Weights of a small GPT-style language model, trained from scratch on English Wikipedia.
Architecture: LayerNorm before each block, no biases in attention or MLP, untied embeddings.
Training: a variant of Muon for these matrices, 124M tokens, 3788 steps.
Each number is 128 + 24 x the weight over its row's rms, rounded and kept within 0 to 255. Layers, rows and columns count from 0. Numbers have three digits each. The size before them is the row's rms in percent of the matrix's.

# down: layer 3 MLP down (transposed), 192x64, rms 0.153, rows 38-104, columns 0-63
# gate: layer 3 MLP gate, 192x64, rms 0.308, rows 39-105, columns 0-63
# up: layer 3 MLP up, 192x64, rms 0.28, rows 39-104, columns 0-63
down38 097:141156099127135112156122120134125078129140137188159111119113153099097089136101135106135154099133127106086169175170142130118136136129122133096166113135138104162116114132130151124118117062113147
gate39 083:085123108153147131129119144175128145105116149114129185111112118105115137141118105133136121107140121180195107100138173131131120140101138117144131125135173142116106151100092112083107147109128174
up39 089:140131134119140144087126160086114132117116136114093111128122145141166130127148147095157162099151103123176122149177155125106078156126175162150156120165108113134115100134088117101127128125092145
down39 089:107092160128177128146095113126147118150154157184143152116139117156096115103144118101095144147111149164117135131133138168134120069127102087114088129092125113134102155128131143147139174142135109
gate40 093:108100160091131136125133132107164140109138139130088132116131146091136101072143111141115126134096137146103131124126189136140164145082112108181139118092129139134103119165126098091140141134170093
up40 091:133173073126117175119120078080156149134114136102157095132125103108101124076166128116139149133092141153124119120118150121104117100119140134118135116083083124125163148120162151134131129147148151
down40 097:141119148101100158140109110088133099159110120132145092083080136139127095142177148109160110142121149153171106124137137165127113164133127118121097145145187117128157117082094144136147119133136116
gate41 105:148108097138117108133201159108125145077094110119112112171124161162129139143113155110109166112139144130094133115130117120113133148095156108182122126116163135088152096150114142145135142102114110
up41 105:150144107088105150127172114104120114150115178103117102172113182126134148130115139116130148114138122144132146083102142118087118130126151178123150112104164145145146128157110118092165145136152082
down41 112:118122153123088085106109126090146130150135157071105135136137139142138171129160092157143148125147099130151113165127148132092143148145136101143138141123117110137126125135109167125173164103104062
gate42 099:116114114101104156124172156155157130124165153130164130103142112144173127179128110116134114109161132146138114163128145127150096149124143154123108142139135087158118109149142094152148154072147179
up42 097:139151142151159172138148118162174100144125117146137094122107125138120105142110167145120131123158155117119126101156071116147110147113143166158128116115143131085101143085114133120125070114075130
down42 094:114122134063105128095104153159098120089112079149148114104119161131093129152133133105124175079152169133125149147152166156114162092136143131119133142118100139152149102131117154106131145136129144
gate43 077:118161175130174129065145101133137129162123122131132104133117171113143143142122154152107122107106140150071088103124121111139135159176099148130139127153124160145138142154114139132093115123123074
up43 085:128168138102115100139099127167147100105106109126120115141043122119100170101135155100154142110145123106158109163140140143100145079136152099123107117121124136085115135094143107113153142122134147
down43 087:163138163108114148141142123128118138119145119140148113134119098147161134083108138164176091156164131116122144143156125106077113085100100139116157183073131144146120103150120140115098122115106109
gate44 106:176133089143122141178152100126106132163120098111147141112116136117138133114100171101103132138087130104087126132132094111121128130150085116082098142172138121150160137177095154124124148144139112
up44 105:118128160129108080146093115116116177179107110103140166143138161153126156133096121154156116127124164125131092133081103102132096140163083121149131141146163149135148131104102153151152134146153133
down44 102:163111157145122143168138138134157102151129178130133101105149117179166121142173118145110122141140130111098131145122154123085137130101115089122121120113144116094121142110097153098104073125104180
gate45 099:144133122127127092173019171141139138144109113119098139133135138103122153143157118135128141127123122102098098146108130099152115127168138112139107131130102159165122117119145109110096140089115123
up45 103:113150158145165137140165140114072111126125134119162131092134156125154122115105107132098097120172157185121161098095120134135123103119110119113188093109158135106143096148123148109149136130157122
down45 099:121090098138131137073150157122134136156160093138110119140176133095129098093152164113118127105101136135121143144118123127109144154184108110112122095103121139125130161139075159138110129181157126
gate46 115:125145103116095181141143093116145130140144156130131134101084141161165127143122158146139107140122097082127094144129120145144114120133094152134132148103139149178157178175091164137093143129145126
up46 100:129097119158141146138091072156166146129130159114149116075159123145115141093107115123158147113105162177110098132120131108127132168114155183142099149131133108155113153110132116099136108117117161
down46 100:157106180139115125172164132110131133119156170116112130171111135106129127158127100096145117138155123116139142107085167106131084115106129137061131131125141147116135079170124140134097153148117128
gate47 104:148126088102139135181156122111090106152152085111132103107139145126137116103141187095113150107143127095112116168185125113126139136094104112156112140092098131131098155130138125124150127147147166
up47 104:174154121117118098138098122123151124137129136135138129111079151107104117136123145160129138171147142102076159164111094090142092139117091130108175136178146159147095122124116138135111142170148124
down47 107:167082103145125097088165121172133116159110106130149133119169134157121138129099123131146148131139109152152109159077133117141083116103125148168138136094111146143117128144064129118128113171131129
gate48 094:110140191135143099123131173104128098126104121150082152089099145118126133105132125124188106126101162120130159113109113112112161157110141133132136098117160150153129142117133073116112103096093125
up48 108:121139126153112085081162119137092130100129145163117091121112125127129124186113142139129139085097158109130145086173138134129131160138110105132098161102075105120149145091149131132102147128113098
down48 100:137140144159146152121140097129132132165164128103127140122156112101113145146127102116116094124162102133135084157058092144104137107150108116079136121144164121138113123109173113126108118188152122
gate49 106:170092124135130152087104110108128142139140166145132122157117124129096112143173128136138110160151115115102128179112138100091165137095187115168109146136090147105087159144130118115148139122105124
up49 097:145149149102137141119144114122089150124139121153149170114098116098108127168091133144158098092118137169187129126114137103122094081098116085123142079170137155132114101133120128133112133122095117
down49 101:128149097126111162080115132173137106104134133144110136154115107107149146114155095161130122172139145121121137098158117108149149154082148152118098093130098080088122102097141130143158169137123102
gate50 114:114134130164110122090126070126141096130147150162160102124158122126126107128100134158110159142179148127131152144151113092100178133118165110124157125102160109135133154133147106190123145111134154
up50 109:115093181074124150094139121132105120116125104113113110111128154097156119106095095171081123139111116141127158103120148117140137181139129160115141131133139121149143118130157082126106121064141126
down50 112:099151112123121094095147149118130077189135119141144104130153150120093117135147152140095112089122100159086103136114154186111147113143117147125119149110119123142114122099162111117120143115190137
gate51 098:135085109125138168170097103108155176120147097137116092144105170138145147135140137171147128131162111131114127119147145131112152113116079125176153090130144153130127111153098135146127141093161092
up51 100:076124153104102121117087159098168128108131123136159114106116118117129160101138121093152154079115152134125129146147139146153106090066110084152136109145130141112074152121144124139120163117123134
down51 095:131082133105133108138119110121142113123141150147120147125135178190104115158138168179189140169122082107145132136141122088133093124110110134121131117124126116147162093141126120107115157081128131
gate52 098:098158121113111115150145151133099111129126113124092191099089149145186140121154130153128144117164103105116136133132077153134095133126159138145101127151136145165140179128129151102129131105107169
up52 108:146094164131136108098133123113133105092133091133116135135095123144138121170142098097112071122157115162159153114124151109119140129114133091154134091135135153114121104080141087130121188107139164
down52 102:127092157165163166136125134141138121144141123151104138060167120172096130109149106142163156124151090107084100119124096139121089086115131133099125104143127141132166122149127126109132155163117134
gate53 088:118140118130105127159140090130154100121137134139156159175122140129078123115131140103106148133170144105066144146142104152127106138117075079142141103137120098099128109152182119165141105142134123
up53 089:125134161092124151142161113109107088109119165109157145138101118169120122137139142139115125146154178069154125131126147168069153120120132126106145090121097121168129149156145146134081115112118125
down53 095:148091120149113113128154135124145153144116120092111127128100159163114133131126123134071127151110146169135117127109156145112162098093169145067137126069111107156135129163147149111095120151155112
gate54 098:131145142152121161134111175116121110131142160103108161115098112115094121123118110110118112102160141111112132135143148114096161135107171137095130120115142085169151127171180168102137129108111186
up54 096:114122111139094099094073118140097138086191093159124127094143135107168133116133137155133161079079124112146138112129125128094100149152109135132158147137110160153147121119158144133136143106147123
down54 101:158096098100148133126159104115137159088143127172133127139113143111141142122158113141159130167110124102093113171131097154102138099088143126152085130098187107133142151149119091148126123112112095
gate55 113:176103114139103132105130108136185142113120122159098142108152147109132120135080152150141148143162131071104124107151106117104137106145141119179154099146105126149100134092151116124094108145165104
up55 102:117134137106121118110150109156148134138101096128141131141159132088131166072083117127151137131180134156137096117169118119141123175136107156135127097138129104082148132093151136158120094119146177
down55 102:132106093152134156150119147147112132164184090142091138130128075088125107140136119122132114158148090143163111149133144120147099105105122110107130149113169150120112097116124137116131154201144119
gate56 068:153148128131143141159136131107138149095088113132136137128166119143169086144099076124129137115116144159147151116097101138149102148143091105171134102158096148103165112101153124157129132137140188
up56 075:123134088147171124130132115161160123142099061131136101125097112156150127162133121166176111173133112114152172108107139090095168100102143125115144151122149138112144147126123133137150127106127162
down56 081:120132102119147148141135089156166116164149147177096126121092146090138118115121130158092140105119124130124117139129124162153121143108121111115092134091159138148119095132070122142125143191180124
gate57 104:096174126135118105164156113106136104100119139127134153117185169134153141182099106100087156104130148139130135139124114162105134140101145129114092176151129106101133135119098136155085124128104110
up57 104:121079128124138153150127169149097153137113103136173123164128078131157133148145136108116117134174164131085107131127131155141122140120124094127185118111118137117111145115124194123089112105100133
down57 104:092147045142154116123197124111107129138151184117151116124137123166111116141143141135158105114122124103136106161147121150166113130088110163140113110129123127090138118138103096135110147125116115
gate58 101:180105100125108136128088168093164133132156149166159146142089164117109129081131129138156137136136118104131137107159141153071138130138152113169145124120114108143131113141149123134071102101113120
up58 100:131123142106134102175146120132165064059136162088132124096125118157122141141111092117106122120141132120147118167163122128146132093113150130128129143154139149180103128148135127144131150088141166
down58 096:146093102104090168156153149148116130122113195122127124117130131088143122123124115181106098138110110126134124091146139132123099094148149146135113128112121141110184133127099120172114190122108128
gate59 115:118124127158169104109115151152135119145148168099094134117106140142112153100123119138068153152122167119112125124115131180138171132086161102130137161149161138125120140170128112084139155091110123
up59 106:143129128118142121106091167171111136139102136115095153133190133095144156142125123131132114152146128149110156134146124117161087100123094111097159138152112099179130092072149098136126143102105131
down59 114:187141097144119106091077153112152157158140148116097137160163180157116135124119126147118142090144120115161109136110123151101166120155098116145123116095118119130115128135143107138143131066103127
gate60 078:166159105137110161103159162120106122112123142153149096140139089104137100125152116131118171186164095139129141126178157091128158122087118121159133108171128162131096131136108121126154118125132144
up60 090:174115117117123118110103138099119113152123165182132109153122130128088165172157128157163124143104124151126133108136145091146122071108109101163138112109157153119130129129108138181094122120166111
down60 087:119149098133170161114166131158125112169101132147098109128089129116148134078158141104122108092124124136162132146092132148176126117138114174107141137082157127128156109122103086127162101126107126
gate61 111:139174148089139142144106079100163099100102119114165135117139152135144118113126163143147164143135150096157128147132082127087124107156151126134176129139115141106126136104118103106108138151188139
up61 104:116120146132089124126106100122110126119122116131145122091079160078153126131134099142132155112133108125158126142099151116123115054114141152123131173151144171142147128130132145102109094099192139
down61 112:096115155121144117121112115154132090137121116126114118086140106068139159138119132115157120130174140119165154165122132157119126101146147128124175102124133146108086137067132094147149136157181123
gate62 103:159126149161135096139131106123139085103123150124100072154086108145124131136113170139137133125161181094106099129154163137147091133134102102142126152099116103133133146153158098170140137116148160
up62 095:158152170135140119102111115092137145110110149097164108120129152114170141117123117081110151111085119149142174130119149147168147129149093143113120139112129141116124133127148142149076116145158057
down62 102:116087135177117113110121110150137107107159145159132079162145108144096086145108144150091141142111141121094111106127120125189119154109106116144175144153113127169150119120153154100102126120147107
gate63 094:104140160116078143134149122087111171109143143091163126083138091119085119146112164115148133143099124152096172110167147097133163127118135119176105116115136129141121133155105129132149121149144093
up63 098:148123133151132104125120132130125126109119170094162156118143166123150170148105122160085135144120172155153134107135150116081110157131145090170117138096114132139082066129099130137111147152146149
down63 098:126125104088144115168163103150144118129130157114098155157127142182148120133169128121114099144150124153134125142181098110118136125136136093096175098130090080148122073132099121110132135136126116
gate64 107:133166099145100116109128116143119111108117133141127146143154179096139127134138133127154118146098138083150173080101100097139134120155114107173131111135129168113165112129077102146160102169135104
up64 103:091162121077102127129092125136124116123188092150139138101066133128114117094134133105092147092099129098182161117110125116141115148152115156120103138114112095118122136155142144128124131098095120
down64 097:150112136118137140090116153119112165168112068125101146117137120155150139112143107175145087122089130142135120122165130124114102115149119146146109116142090133162164139114110103124128096176187108
gate65 104:130117109087097177142126138112144094130119120132184116151093138103164154105125173142165146111128142083138101117185158093126114110155121124146115131153133129097145111146159114148165107111110131
up65 095:101158167160141142149100123156114129149123111155149123123148066123146118150117154165101101102092086107128123168098139117125133138145159106123121108107129113098109167073119109169092120121138128
down65 101:109117147113117116124117147109094163101093146111131139105153168137133102144141089148190100130123076115140169174110114114140183156107092096089132135140126136120115158137125134106141133134114160
gate66 097:152071136131127155150125142156078139116135114125120110145147158080133147119146122148126096124170141102151117127092088109166178127124151118119141137194111106148128114097126112098121135165147144
up66 095:142121117147112113097143107120130104117136149139155115120125125143089115149134157105116146141160180114127106128183124123132109082174155093149144126127107169113187117083164086112153131153143125
down66 096:140084075085141177126145125146122110089114087150138125092125129143115091113133131181117097117090144128172154107101141133115141112102110146140126163143124119112141121161158155127136134163126164
gate67 096:124147128107090124098128123118136112078124135144097159129158123170085141139080135097157154121153134111116159164102146090139163143148150135133156133108097097123106111105125123097138131164140188
up67 105:103134109117136134123116140169115105096129138127123175158126139144127172123141097179108133150139154136146128122147119115061185101139141118139151130113164126128075099167099125098130116106142158
down67 094:139145111145140105134089140135104169129154126124139119142154113160118075116135110123125116136160159158140097135135138152129166120125087148120077141135123140162104108094097118088154105181147077
gate68 091:168143141159123113116129125182082163117146150119157177153106117139128150164173118157095106129153176097137115096124135119108121102156121130138123133155149145143113155092126166147112162112105119
up68 102:128082111181151142122154137134156141124134067125127129117189150123161150163161138129131123120166170102108118096112136146116155094112141137071083126131120131104138133138136137129145147159147116
down68 091:097128163138128134113112132099131170143133083103146153196112118139122118080127128145092162113149115128142189133145147119104121142165132114144167125143116094122090141146113119140115150083149104
gate69 077:133151148143110140153106171140149129102111101112124157135130134147112120140111126154140144160113084075093129135130178108141095128152117144166174098133168091174116155142102134095113122106159114
up69 087:122097127138057108141131123159151146078140145121152106097164142165166144104122108108116171127132147110127152124123110100118141126134115150130168172158140075120142146126141080144107131143116147
down69 093:124114122112157128091108153108121169148130166143079108133106148144128109133114151139117159170145137125124089127102176135107104142108115108122133129145130122148110132067120165174106146166075139
gate70 103:098089116139128156090135136087124096109134100092162170146090143098128160116136131109114143156130098111112128122148144143177157149132110109149126117154143127094141137137167131118173076135109167
up70 106:118132152103129125086097075124113103137117099137150100102093117077155131114151193119136158134124126094088103133125121102151138100172113137109155142145113128084168151119149125125157130126115123
down70 101:112144151088151156169113090101102127121133173121121170134159109144150122158120140086121124128097112162112072169150140096106103110128162137110104128141108128153140159097106156140093144131143136
gate71 104:105186143133132113135129149126155122081154121148148134104142147167150126083101159110112156073133140122121105117139091136088164139162132119129101094155098106108144137069114136130120110127122103
up71 104:124164139159124153140140101091123096140154141152166090144086143166135113168142111098104151154137112115143086128149127169148102149119129129089112178153126110139130097144102098091127114113132099
down71 103:123127084096148091109127127091106112146130162158141109138159157107121126106131145157060130138139121068142141127112133157159141127107099140125114177114097149132130145125101089134165159147128154
gate72 099:113144144124112079117115145091132128162122116139145112141120123131129091106135159072145089151113100164116136099177180126170102134108163129146157142130160083120167125131162108141119132142133145
up72 094:190106114091128128144139119170105138097076147145080127178142112097160137123123135114136134113129154150136126148104086104126147152167105117114151095152122144105144126089103132099110092132112135
down72 098:134125154134166115120082116117129118147105158139137089113151146135158153142114110156148126099163115128135157128094116121170187133079137141132141111145132120077126121124149123099146118049123137
gate73 112:175171162116135117099086159120133157133141112151171124097137130146152128165103161090102127127138113157131175101096125125180139118160124156133124179121141140150110123131101132110119167118140138
up73 106:062129140119134112099108133112104171123165119092138149106164151134129102062123134156157130159140135154147100115077155122097139118167129135150105102135096132124137113120157136146126147141166141
down73 105:116139096139082140106147158117116133096144191136116127153142167119140117101162101136094109165150164129138144147077105146110099139135150087136134148144130137085132109094120162134105159151141113
gate74 083:139113150117105128127126126081145130176098103137140173119105102122137142144143128147102171123122160151134104111157128110124145151112159168156107092135087145214114137132109127104138125159118137
up74 084:107123143132102091149136143119108089103118098105139114186088155123136136118087130158147128123131164132160129142084121114133113081088106127088149136129162180124130134165135140125119178128150127
down74 089:097143165152170114092124109107091090126081115115134114158141141129123129093155113158142122086130145167112142166104120138087153146110113146151130187144099140159133118117137090143141118105117150
gate75 088:141112103077100118125121136135181151110091126116095146092104121080094149119145119093119114087153110124129113100151145164112126165122154082147078163096115117136113126143143127125145107131134150
up75 095:169160136085112107126123100123107146132113125165112146133139121108104138102136141133105153140149127063154131132152132134173100136107141128103114171142162095162120125136167101105138147125057116
down75 101:146155170151080133136094138127153160086135124144131129156089113089096139107099117107140135136102141126115148128127098138141180175144150113118110143100103095138084130131152166165153112114156133
gate76 084:118110153150110159117088090148121125129123105099171154138134115147128162116108091071086141119102112137100136089090131173165150105128143147147151116117155120136094150130164146113136136107165110
up76 087:153124163140101140102155096123135128117128133129132145110141086103146147157115143118079114103094096145124153095109147155147131114130139152070118160094179113125134126138164127095142146078169144
down76 091:145070141163115135136137120165081110179133120158139133139099133095110127125083098127138144140103090114130149145147145111123100114149104143094151147147124121097133178141133143126141153188141099
gate77 102:169165127097101101152077111123153121121184115138120136128105121105195138180169142143116130109101145110116127125127117130124133116131148134109142163155099126141132116144088113090129126140144076
up77 104:108149089183118121092145144136121127141124115124153093149133157131099155130101126094127110104151106101108109107132110132192090116158168156111167128159123105131125075113114129108132119158100147
down77 098:125143148112142149108125099104041147118158097128113169095103113133138147133142115137134118088137126109146104125140133100118085134170103115149143097137139128135143195120134117148141163159106142
gate78 098:141148144136144133136115087101078125117160157143072110123149110146124206121122118127114150101111150121122139136131160124140146118153121109166127161111103111188079115137118160142123138102134148
up78 092:134117131147138114150150149183176101115116180148126143139116122112116070131138126090111162123097141106145108159156103142132135112145133155075105125126169145126125135132096138149119153123131066
down78 106:130103147168109165124184140135135136137100151089111117107139147147141125144133136108150163164113105108166102157147098072103102134089112120098152142127121160129121154143099099140137136126135071
gate79 100:160123146149142111100143139132162115144113167128116164164115106128139110093167129133124175111157144133167129113163165103108105139124141080151146078130144093121157156128159130140117125078114158
up79 100:154119105135133121122125103097166113126141096164175130134133108153129136120123095122148097141117117104147170127101174135152107169102142112111090142046133129122110130113146118155139139145182141
down79 097:153143115124077123145100121106079129162120115102107138151156121153108102176153119097156122089123111132201157142107131143162112146088127087083136128135152144115136135117133122125121132149111109
gate80 097:104127139121143137140118094093150097117164131162115138121078155166133109154116091163131087132099120113129132094129116101149140122167120186123104185147097147160140128115108121134140161115097142
up80 092:143125131142116160137098119153142153143135112152151124182133122097086132088147101116111150115160113162103079099122144142140136117160115162129097098144095109092102106102127128091160096115168147
down80 097:154128162100084153114120106119174107107102148092169138103074138126138166137099140142158096138102155138138163107108125144148174156120136134121141152092108110136120125095142138135135177097139126
gate81 101:140097134142132124099121119059116094162131146156108115146111161097125152132124112166118114121149135110127095149129180100135130092117152169164110136169139122123195102133101146140121120111109117
up81 099:108142141073133157143129114148166080114142120184128149164125142135149103124106105161131100130100179140089154141129128105113140116138111087129142090130140100115129080159143132170129114123132155
down81 102:130128124168174124124122147152115133124134118148115104090113156137106106103111138133078156097101133113157168138181098159141135101164109188086142129149108129143143114082125133135107137105119103
gate82 098:139152130135088095135122099123122142141138068105128111174158141128110166100150104099185163122146160089088127122129101126107153147132116171137120150158144122139135101115113079139146139130104119
up82 096:120169083122115130153121137127126137143132063129130124158137120139154148121091151095123166118158074088095097124118141158154124086137111129113137099131157154160128083102122121126177129116121136
down82 093:152136113079104128113126129108161111120162161137122115135096168159132137122169113152126095147144144139171186144169151065112117130133141096137126114123136112166117104144111113123103112112095096
gate83 102:110098128154137153109171133087158120135124135161153151099126138102147121152113128173164165177147108138123150099106122111144193106129155135167162108113148122153122104116103142172113125142132141
up83 102:178061115126169159106143125166127128163128146113127126167128131140147118110132111174138149137146145121100149121132090150121126135095111128120136137097115103073158140150125170136130117073125098
down83 099:170116133101125178151152154141109128146140067097121133158146111101139142073120136145139154144149118158137114133114144095128109105125153127152144095087098157095130155158105124127111117088113165
gate84 098:121122141118154159166151119086176075102131170107118128135134162112153094172142151111130115115122160117155131157112132140136191125157140123152146104132124130139173089141133161152137107116107128
up84 091:110161189165099110115133127147139136071121076120180139135131138096115061105147139118134104152133103117121118129120135111141099151116105113126151109136128158112133167128132150112119090138166120
down84 101:054176197105109134108081105101098141149152133124155115135160125124099108136145119113087152137131118132128103118113114155104108157123136100117148125103146133118135125091131151145122135156150162
gate85 099:128103141118070103122132138115172142106107121111145180136128148153114149146172105102131131118125100152130154062104149112133117158158102119117143118099123128091143182125116125168115150130119092
up85 094:150165128098130100151184116149101140144077112091112148142127128125165125159092119156116138083147136090140118147099120136123109112151137141165148157133151126131108164101111131120146169125087166
down85 096:111148073156141134123110125159093122130085107141161148142150145109138149165108073140121134080102110129151130121113130115133119137123115153146131151146133118164177144072111130107085161139165126
gate86 110:095125115141093156163075130128158131120102138154118143118150120161112088087151144120138104116096121140155136131148136107138145109136090184125125113151087080120149173140152133141162107106142156
up86 110:125142162149122091128151144141127115111122156132130149182119128173111106126115102104109128169122133142178111130120139111126155094128110124116134111114148180141111107108115173144096109052111093
down86 104:079102158143079105128132152165171164145103126141095108127153102172134095118154082151102153114154130118112116115135117117151128133152150152115125096132117129144116125150139124114100125079169166
gate87 104:093144133136105105157127148122126171139109083135141140126149136160152146155107153109142133131161090145100128159120190156151121141110175156108109131109150088176093145127116092121141116128164135
up87 099:113142148130083098122121125118115110124126103132174127139071117091100096123124112126131108148137055142132128126127116151166144112108096130128138124197126116127116084157119141147092121124177128
down87 097:138149138157130118119117161167091126113130092130106111136126123068156117124174159115141146140128082148097133119140125119091139113147106140115098123160147055103126107151133125095158150153108159
gate88 092:113134116147090130142139127109135173128135103154113135104106138155169127150107150135173127123121142191099134121111189130098117110165135120132123102103146112150136169129107100080139100086133102
up88 102:126146117149159132114100149169142143159152107117123149136140090097119113173123137123100125157129118110113121126096122118143126119120139076055111107134112160116181106135186136090111148120123103
down88 091:123127136130140107130152077116114125137160117115148139181161164110113100082133142128156113080072142142135088126114096107112099151123154133139146121181153134137079106143144163126118117132126104
gate89 117:149118144152142154069110129140084122147128135119085148138112164115116141151150147132147161125143127111111101156115104128133128138125095106182132086116107100161150130117050122114101153110111137
up89 124:106150075144118086141099132141146124107163139130138112106135116166109170169134160109091110120134099114124108133156122118146131141174115132101137124106143129121123148162114137181069089119157098
down89 104:103153098125124161116132121152175133151131068111143101100116112126120137163121134135104140123146146093155131116116148108130158175145136148160131089159089130156124155088132124088078139119168125
gate90 094:124117153101096108136129170156167149134107133134147191121165162154186137137124100124106102135098102137105136124123140122163128110141145170138135111118095129082168114131138144182109119112121128
up90 103:118116156145109108091106107105121172124083131149152138122104129167149121140139132160128103130076097144152096073182121117127123136119128070136080096129136109137132136126112167146111151125131140
down90 093:126158075106104157119094140120161117119134116083127123159125108113140164132110096092130148146128108126151115139086162145144157147124086137147177129124120094139142167113152150075136137135086111
gate91 083:147101095146126163157140102143085109119130110120105131172082149123121145117101137145082175104164115100114121118144087107117121132123132107135118110156167160146152099121090129166123089135105100
up91 093:090131177082130114154122151143134138116119119130117138115165083137148136174145125130116139159149127094136138111153105164171126139124130135162132134084158154129145132074134141122109160075088118
down91 092:165109109131120148126142138099098156143140145105138122109129136116108118123077137126176136093156123142087146169114104143074112117137136104138120143163125101142134142148124110125140092208165147
gate92 102:090146144157138141167101131086132091121109149092149091187094159128138093162146111140128107142145114139147102128115139130136148128142145154127127170159142161120106147176163162129140132091123113
up92 093:102108150128102202123146107142095128129141100134079113121136129118134176113134125124130089175115097172125132110125110100116136170158123113158128093119102107086156167138134143134149152118125139
down92 095:180127180131149112162134169117169140140144118110123112112082145143115133107148146114131129130131089143142093129091102127170138137104135155149145072114140100136119154093120094097145139082136135
gate93 120:157145135136138078111161111175116183103113125129135171104171123087140139118081140109143103138104184121143142085121102139115118139130115112143127134124120094124118125095103106176126140160122141
up93 102:137145125159128127086118146077170115136148160162141138104130141154162171125120104139132168152099101129114132152158154074125125110119145180115159096146107129167157132139128112110158107140113109
down93 097:130154142129127131126112144121124126165147191135139153116114138105139162144091132124139171093133143108123124126145103073104101112111158108115119134082174152155127099086102103152172142094107141
gate94 088:122094126151134127113153188142153167120099145092131129129148108079149126143099099153115105100138122108116115123146164154122145142131137101187091129117112112153111175147132094132113116128136183
up94 092:120138144136146132153135106136197103129109107130127148145142131133147140104139176126113106097152108117111095140095086168124118128116151106161105105082100084078152123133138127142138123118077157
down94 100:117138052113132141149097131147087121088159110126133158141113123114104150170088109146129153155106159124135144116113128133135106149088155138119174141164135135141133141133139171119134106127087082
gate95 099:176137134123129113140148133112134097179132111131123107166111175172132105123140113152141127118168117125158098169158112125127175128119138161165100149107125117079152183125129117160128119109110149
up95 106:163139073114106138138135115084138116112145143124167062109147119117152129121118130119124108110133155109161063134161135110158137105182172118125133122136152138114162120156144125111130163128133155
down95 100:131142082118126121108165119126104104157115152089137121174121143161140137134110128178115134112163094109166116172093162144166126121111137149134121114077130136077114124149096138083143135129133130
gate96 082:132133156094150133168124117139116126144128080131114138123160165111120137096054095090094112134150120157130146121133143122156172111108116153140118173139147136153086124157135172164137148139136129
up96 095:117129113168121138136132075109094138096157095127179141110141129177083115167140127097139123151122099123145084091144131114078156136134092130138114121112111169111108151139167107134122124133150133
down96 089:107150111114136110108125206120142135133094178141124107105101114145131121105125099128158160105146136110125150109151118148080102096146153130163129128122065099110161115140152112135169134129115112
gate97 131:115139155141116121139117147143085108114145114145153142138167162145153116162096139116106184150128178094120133103104165144173121126119146142110165162117137157125122113111144181125168135102158109
up97 115:126102103157111169125139110140119141122162110114108123090122125087099116154156145118132108157106108122092165154170085103106133088165108129150121119093135167155113130095123149157159167126122156
down97 095:114128113171110128046120129161142110146105113081139166129175146118164135106073145134086133101137155126139149100130138133145132148159149113122176148120131115120137124123122121117151140103157107
gate98 117:114091124157111134150156170097112119174144107155103118165139146126140123124169162147125096146128133119113128086166143104176091136126124080084119143130165129120120152130143135147145092093128099
up98 121:146123131152146096170121142063121130134115187079166103130147111080162101159148140124136143131106142132138136115152169143110131118130124119083081128112094122126132121137158135141114138104119092
down98 117:168110179140134098143139163160127133114137109158089164102138148097099128137130121139110157077150118148132142137117140144105135101125152070122109108113125163086157138127110104077144126113094134
gate99 106:103153115133129124144098098174176102121136144103116127114140115107132138097149113103153145125128162108164130127117114116126108125075139144098117136111082061095143151133150119184141120138171113
up99 105:117136154122175116110130145117163152104124104097141124115131120100153096138109108173193163158102161156114089110147109137096136146119115114131154124100171110137156145158145114138142150098095151
down99 102:128129136149161104174198101092161111129120129112113112132103128133117112139121160126143149141122156094160162149140121093109117109108110122161178110115161105137096079142124130091118104144132158
gate100 108:100175133112117159153121147097140151092076169073139128085146089155141108140119109133104141153142115138148122155095101103127166121101151126084124162127120145130109122133101107114134145128138167
up100 104:087139148139111135102124149127120140175142109117144070133121139118112103103149100141112077103102130125156140124112107131128171147125080110142120100128166163108169165092131139111117127083128090
down100 109:159134155142169129100130152135089102149107130093128133141098132120118122138152095119138138131128137112122146054141145136144091101106131152156098090119172144071131167160117121145165134110142148
gate101 106:135103126104135104153173137095134165117160125119109158088157150146081138145146137137137126132141143106159126135116108104107150109071140148120173123157076099160143134142106138145078139152100124
up101 112:175134135127148110098139149076127087141149146153080131129132161135152144126130147150109135079135112118136140118132156112118110150209129162114119102154112107144131119154136084125110161118095114
down101 103:130136098111147151094152138164091151101116105075103106119123144149114098104121147144130119125119135147133079110159115138131100137148108154152136170130128175152105167096159081129153091142152127
gate102 101:091121104131109170150155154140099105129093142128138160099153134049145125138136161132113128130127110115150068108109111152110183093126151145113145148122138106121162134124128146112091124153110120
up102 105:123149115159118109156122120086108123139147168122114135113132100157124150115125137086128180166139138119155141141144114113151109118104155136152127126140127140176087146156125126120173185162091078
down102 097:097139108128153132061136106182190114088185127136152129136119127097131120131109121154153142126088118122146133122129098123119116128138110174140116146139125155144132140141142133106137072093129161
gate103 108:096153128171140124141104093135118110094130114105145148133127141101123127121099164132104158113124067152093105114108108154153110124135111133118164166123115163157148132131182162121143140097183119
up103 110:115127157182153131138145108120108156118149135150102157121171098129088099145104119164146087159135089111096146121100121088137128181133102138121171116142160147136099110139126157135137146138148164
down103 106:091137135116120149147088144152192134141156117119139127107088146141120157108154136095099123114149129174114114105116108139126097116108113169114140123119097166157083125107162145109175126118169118
gate104 113:147117121091114076107134116096097168146114137123093145075123147157126124132131133127139096153121160151095142177085102095110181104121110121155148110102097115131125106127086132142118103145130140
up104 105:113107105114104138130144147135103130160114157138144131138159172098177180138126132111157078131129147090152120154140125097154110127143116121111113114132138130138144091070097163155073119126111107
down104 104:110155136121111163139136139156171136162129094120115103143127099111127131118100147109107123113081076118113132106159124156098118144150146108126111115143077116146155147183130158144088096169157147
gate105 095:138132122118106098101154155117157168120100130127173099110123129113133056093145133112114125147120153187091140158149136122120147143114181139151151124116123117146159140143148135087122148092115154